{"optimizer": "adamw", "learning_rate": 0.00549, "lr_head": 0.00744, "final_lr_fraction": 0.0, "doc_mask": true}
Each number is 128 + 32 x the weight over the matrix's rms, rounded and kept within 0 to 255. Layers, rows and columns count from 0. Numbers have three digits each.

# layer 9 MLP down (transposed), 320x128, rms 0.14, rows 247-263, columns 0-127
137102132158126147117127141126232162066071073117178160102136171093143151097148133159135087114187083130125167156134114160089146115139098118131171061128124148151119106145032163171137147156080165147097123182109111175159094104138121115159129103103108111084138082128165116090110187150127119119130141155121086115107133136148121083148039201221130146150065118148113180136092134158105108149159
159106109143124113108202156136112181154172083191128109165148064126098110088107098122151161174088168088161082132068099177104089108173194114165115124190121080189106110090127108194088117145114111100129115141116103108137189169133132133128153185141111103128152105196204109104054177088131148150114171129106116114129144066175150170104165124162096134194155123191126165080126150128119126131109
144117093161136166147091147123137184130134144116172144188091110157125127169156101177112035140084099127104137106088103136112151188153062125120067106165116135092156097182119105175076138155134134105100106068161130168113128164128154152125046137073110125122122129194125141172165140126107072127165130084105137144157140167141084129159082135131043103102081096156102120102111134123117149068124
137129097126142122132139114112063144217100114141128116081169081129130160094140173139128092137132113105100154129131131211122114151096120135127113165122103144145165141158173095132106076101074111135073182110138116162136089126162122188175147115141116181098129141195147106127101128152062113124111126135121141091220051129190208140113090149179094082142119144161099129161063162111126142135158
172121135120121169128141106174171167212078090137089102093114125098122124116159035110147000141208131157075107143124142149121114129152086134168109080125118138170102149115117153150111144092099153137135173090146097113133118108161124114095171132146076119112119136110169088075114155115119097098134121082067153127153163129141122115158091160074129075162115072101083138099139101156123200122159
086133095096066117176043111135110157119146129162081113076101148087149125101152120169129136095161077157111119124071169163054128153130179094071138089118119150151099133106053125130142146122118084105058101151151070164141105163107154163128142140141113154120106112171095155084167138102137150095177142142138135186150119105175148145178136139128118129140175111149165101125105147087130130068129
134088106099112066089133171186151124139220101080125077143139123131076153086128135084151017109121119119154056109134129075122130147088140155087135086090130151088112149124142135067175086112098127087113083148153111124073131113168091111113162105120147093173136146128137130162187110132151102137107079119110150174112120143024087149134089108168085139130130103098098120131116174154099124151104
108088115134114114125141119137126134118100160091124113129124141070173126151103141164122126099156119110152142135101119119075156120078123044177103107113119130161176171104134134160116108151079158124163135157188157118134108113100107131155070122130105157132112188123125168148098100152118126174127137061129126169144129121018136149112112168103121138090107108124171162148152107091107193255137
105116113179184169125104114149071102117087116165143115111128125121135179095138114147088146119155091149149162099137150068143131148111135086099126146135136159146077159172117140093120070139122155114145119177141170140109096150129163159074160135126143139116090113124069138154133151137164110183089154119135092105148129134105118141148145142151108107155117116100120154069120177146104120119129
148074118132124120156100082120150136127100093135142170162127141162130132120144112118160107055084138131079130159092130133140073144202152139179181141110110113179161100159089086105153038161116170134129080158130151094136040088102130168117124164120121172107110174136128110139071125158166159118117125126113148118128140173215096124100193113145135138115106120167185130139190177152131139153228
116118129125127112165106134160159109156128137155167141179139161133128159123153160161103145132099127086118139131142129138152121172108067139159118106138086106125143123125171177111145140111110154127129162111164158032145138136102093093137109147145146108109163106088091099076138099113160035099087110132132125090080127094038073165044115132151104140129168088088135124166141082154051150170124
152144110151125105163123121082100111089082145125098114157135136085149151114135114131153160109124151131130148118083052156103141157162157161099074161200153117137134093116096119187153134119135120126123178154110128112105149033122158106153134184126141123161151153111181157089111087098175139084134063164129126136145082123179124110187124154115128119093154164156142140053156166110104105073163
111071157152053112149107086104140111160149076087147185104106145161143078152116111157079150080076170178096103109146093099084199191135099168149085151123177130158147094101085080164174119161149124112155160100130061119093088119104139108125159091108141109152109077100171107133191136146122072097111103121108118146134174159120138121111087113186123123137089125121109092146087143080112083087131
147193174113117103117146200123124115119094123173152071134159151084076122164137158117105218162160160071138153088131154111079087056100097153127166119127078132212131125149153123112114109159113198138121114138171141076152106109085135110190101135195053171179091121187147176108112124108073117138116122086090175116164139082190095130112128072092158174152147070109151091101099115124123095135153
136136134101134143140148146159114142129128113098128108160124136114157072185152139113142219154143164147125089129109141143128150146177167123092121143162135115091144147128139080144110107095165108145099089119145128135135089115120170139133114138144145118096097214148131140112123121174154108127129173142142151150098161130209174153075131130105134156155127171157082130141113153113108097134075
115117105128089145139139125103122081239103157112128155142071120115185132132078072141144079154104133130056117124131188124144211134103155101156094192140093126146123077096096183073182113154151131177139118099106099127132213138079164157130092106095180166028106142150150111133135102134148053082106190136133142145193091113139126157111099147139100162103118096144176086145113148127154130066054
165119121123122153094149107133080173104189125157127156105116093084199135181179106175126166067149148135150087137122149182174137106146163124105152068179185085158169130151077168122104095119158134122078157082156127196102073108147093125086060142076129109147120080087125178169095103104124112105080103190121136130086138146237117100147151129131131140134123147155099086114133111155139156105127
# layer 9 MLP gate, 320x128, rms 0.144, rows 248-264, columns 0-127
163126094093076135124177141142117186131175040057116131142115150157107122097130144139145170107149168100164138115147083127158144149088148108127114081137129067106194133121131150150159124091132097134150107047129125133091111112107149098123078115096155127102115140103113127075142097098135177126089108161077089181137113128172148179155083152080141124132156076084112145155081106089186123138129
154141138129132098108083073145123093129088117161122113182103163125148124174102151147161094170143179132157070099110096100119122086126082146155131165075127096114150119088113102154113061091105056128107184138067121172119139133180167112110104071139130048180164106089129088085060128153117132166147125155165158161109113142144151158082041122130107164141131122110149177117105118117145133102156
151155128130124178103085140129130110112125055100132156167113153121120115117126193129098135151179173144093081069139102136141083148082080063087138140125108098100106130084157093142124160091125106088149049097145127131167143110154141142128109125119129094103138116106127102164110136087135161154152195130169070124101065099152085158138051189089115111113117167104127124103130122161112181126049
099103217132080147145118120072147034101163119180115112130188100129177118122092091108181173084150168090131124195122127141113114154125134148110084084182180052171119119147103069028114099109171083146084136119091152200166125105156110097188078141064150131154142134102142079106103142192103220138176088168089112145126116137146105144139142111151155122109126072081061162136111102089112058108100
050115146154085101132164070097072140088114182137059059115134089148106160117102161078146150129124140144073093133109128143130115134165151104170118110148109131104142057099141136139127103133156141086085115137081164130115131140123115107100102142088103141123188043156098142146153207145106124143151168140124131141131159159094121120123134143130121141151188180138128105188140117134137141106119
123107094077120153139106110219121129145166094156140116148163092058064190155165094132158148184123160078133074098197130096126083135128114146124104149123170129133134133077102135099135126083182101100076149140150183123160112156159115164128116118144178133091096154101085152061111105168078164089078119141115136160120190105114061090094105039069155145108082114140117139080060103115154073095182
176110110115085140093166194183160109143057107130161116090181118133148130083074109107149127078132191140131080221098151097174142176121091128147102129195130146085119107173149132092147124135089067094144125139153173140163089117156117144154059141133116134134117117154158129094142173209096078085173121118060119109103096180167144134179141180119156076087097065157118151112146134152193172173116
124113183185116118100146129127119127131155067167165130141113135135155125114122138130097179116061099089149128157112137171093174156130090112150155107166114169131177127120125072128114097132108072125080166176091158119142119148146179096151135159154110139123099163145129130139129134111149098120180186139074093144138148126082169075102132115105098128089130143160137137148154166092135108095144
147079194099107150143127153113148154127146142161107073098095158106111097150055155139189148141130207115158167082086100147113073163144088153154083138184152105159138074133124140113173135077106151203112129113122153182128153174128116096097192088109173090141149124137082104096127089095112124100123161161130158159198148098108114104079097095156154161123125062099119184137142167103127097109117
151112155107140110131166157114172139175086149141124132138159113152066137157085081176166171112148137121173101158121139122144099130120105132064121083109157086182122102098077110130180061124136047124086169090158142111111089176171116141137117172132092092143091128151165091131084077141084150124161108106131091098113194189123098071132124158098111110118148175077138154137128117082148104099079
157138103156160115140077095125133148119090102162139106166116103145091141096126097126136130107152116133189076117133133152117123125116101144150090107141151140142146135080143143144118139142161077121134095090168097131074091151135156190186153150151127094166138136116138161128171139134095121156113186151116134074129181175124148083097079101097158078110093058135130051111128083139076099103091
064075133122195130126139129108149097119137148123141127105123130116121059139096127103143113100176119048099114111095104152114142147086160098034106137133141146143161155133103176113088122115149083125179116116165163135117121157155158120175154132086115154133159127101103130149165102162085105109255140137067150105129130179137150124102099183153169066111115149102127119160104155121155169110141
092077086174108063194098153141113159145192162156117126132171087084137107144136094156101155145095153150169101172142112074142158152166150143096138102059135055106136124120155130092152153065099070156138177071115186247132045121154142128119147109121153097090123148061090168148053139159162115099221108151135140090090148133199125044154126149086174118057091145092124140161066145125149175107061
092155139063158155131108169112090114138138108125130162171128109168091161060074146030141100163136101077166166136146109091123107106112100120155133133173198169093153141140113126107138076145136040111130124121168103114138128151180167103180152136114171098173091099137102172126142104113098112117118158106139125105068146168153070140095159127051107142143097060124108129128136080145067159128063
121131145107151106154163178098099183134148162179107163179098054177137159077105125127164173087106093099168119180158075087131197083164099111101041099161104183105170131153123086049143134132120095177081120120100134141143079178163091145132067129129182098098100127168115142175110130133092148107183153104087146113158104198145162149175073154093178134147094122129111110136086101092128107093117
124179138137129159166107125144131106168100116177191054176115141184073183102101129103153099119115180081137088099156096155102136118153150176144123149092091117087121132109115146093201139087136136155085172138101062143157173128137169134172090128161095148102122180078140086124094117193088107115100173117168134120164120116187114130108145185094116141075129163082191155132113091182130125045135
118142087142152125142133123161090181135061132052116147167159055090123116099121139122102127151119066091124111105174156110121127129140098146182108166193148085154147056110164127092105146091127141121106142122081117114107123064144090097068089169116141136157147136166121123153151133122105134109146142154119140143101157101135163138088071179113161134145083120127188139129143135116096106121199
# layer 9 MLP up, 320x128, rms 0.143, rows 248-264, columns 0-127
169154087180125094186160120130104149085115129159102170093128152101141125170057134177121103175116171135131107147121171142142044086177060107167146139165160061124163081112142121172093135126093158065072174143123139134165143076128142110128202170116169123140087130134119113122093032068141078149168170135084127149132116072145208138151143127158106137120123125071129156099183163117136090117124
130146070147210123125114157165115169161176165113115142147114110084126134106108135157167153157130153165096043123143062128173115171161152139138138183065072087155124141154099176143087145102104132175098140151143177085108129132132107119138123101091164051104171118142202147121099162164163160157128170122091076133109088142106126136123129079168192150156159140145134129152126121125148093152159
112118122124120105166111085118103161154136120100116157050152143086154172185176081184179117141148108166135191124178160164109092186098167136148173133103157143142135122118137148075109140178102040112167121166145186133143156108113122148133108206088139143169136099132097087182122070134160168091186095140091129076097072148151128149097108164109138116092140112098141134111123156129096099145164
122139114134110186166107137145128124144073179076151121083116157172114136062106069190121136153122142156084138130192144156114186167076118158124129070076100110189128129124134124150102147168108075167057127093086130093106061113167135171160095152124152111082114140058122131121178212107116055146159199126089124089149114134127164150128112137159154151127071095163159128104154143092152133126145
113096128145175163121112086142151109112082160109126097127115124169128115143151115131116150154093106143175099079122158113168090094094157097137142202102163151182201131053121118148117165119130095109148134181141089136141112143099135167133121135142115141183163122130217133158155132154174057121150151121203157158101130149089111089122115098176101121147110111164143135083116138077122168091116
148117179112185187171115154176095120136106083133130135101194156157103149161123128070102164113134154124103154143154109128096101094096137206133141110169085146131146166154110176088141128045105092117098200115090094095097149151188151086146160079084115145162142177112153069079093161137127173152137106148110093122150157175157115145092122103140120145211118139116148195106179149068157081156132
170115094152133103106157160131149104109034144112088170144125128142135114098133160125134092140141109169135114106146120107141142167108101106200083136165108150124151186116121162084127148071117103138125043149096118167152086155110100103116060119096119135170097144155129102154063126119132079098072170091070126099203114086101109113192081139099111083120161151136098128086163141162126162152109
086179158116080047100149156070128157149128114086180096148180141159131099135173151041155131100070072136100109137109140157120168163118127132132139145136103142108162125101138082153119124144156087102107123117159135104139121129089127119142128137181107139134123157125128134149095095157139173108151138103157107105136166140117168098158165137140132156117086154172192159193144122126132121115095
133136143170169138107081125140088145107161158083104118151114146153121130077090117091132133134107104208070148141076077177156129076143120170105141113122096181130152179110122111129125131156147150113065127094062063105190146090140177163036077153151139158130206085179139079185115153120114112153116097171132127117110124114138131128114190107117064092192092123106171072165144129171096153088077
178135093188173114099147150091087147188082200136127159158195173125112140181153175119092135187181022084143101143135171154117147148083153109126120050133150115131110184096147050215123097107114081115081161122153152093130112180120106149126035204139139042138122189113159083130135093135125080097114168131143144076110164158077116098120074111188106112139138100137158140132132068130068141128142
136118102154125138197114152211146180141141196121118084119122145079109107075109107138137151164124155136126173179117136125134130147085144066055099088106101181211122210113121103173132098124135133134147110128158176136162170123195123109131118049131102082111099074138107116123142169116112162141167088102099103152144148143138119149126159148126146139122157188126132160119173185143065141119139
146113128170072079117109118091134169093118094138132130147187137134136167076090156168111092126079176148135142172109147075122114105121139151155089063206123130084161058153161079103119120100111150140093117081128088121129128076177122129141145162188131098039130082128116079147139159126147161112137172171142113154134142162129141107097189141104116187149118167154120134148170098124150158095128
124085159156204120121079111176067167137169065138127147193186168145169098133125166152133063114127079186117095122090107170117097130178087067163142152109172150145130168150156102138148138115138131130123108066126130131139136162121127101196180185177104139137119089102077170158111094136129198192135147174152125115137113105140105066085154144106134113136141135147194132140139111136177154157122
124150095154131095168151051151158134120128148071153109095117098142142163151147059208089110171093142147116073100094072160116106133178131108116114109111086120106115124115172134151113129153132161163130162151132147102157100121174091133064141134133092087127121144125136156151150109067136103120151132132127093128150081111126147106187122116178105209099161150184178133123114159133175105141107
090196144081093188132101092159135108124121122187129054211166083120081134127138148071117097152111153113131160121128058116141124074149162110144151136148133118142132145080091185135157132176138096189168155100164117177152129140098136142114132154112137150056052141085172084098111161100075119075066177092079114140089131149121107112105138122129078120155142142132108102132107108126045177118081
128134068124167148081084153089116230087098145157178115137079170154141118086120141184109056146196074134106148136154113151102114115141125183099129115145100135111101125129118166126152164134114075149109144065109131097126108147132149128147165155125152149133190143137132134061146138164178107144161143149155162093110141125156138177125116185122129103166138166144112044109147084122122167089135
114106105147169110124063082115131146132174060119129162112103134150125080161105092148125130158109142133125128087120134129115165178133167160131117124079128138174100126143098137151161101155130133086130147158119109125113149087126157115129145113108058104178118041152121059175136120127150164143152084093106127123141129114105107124138185097142114154072141143152106102130160187183096129170096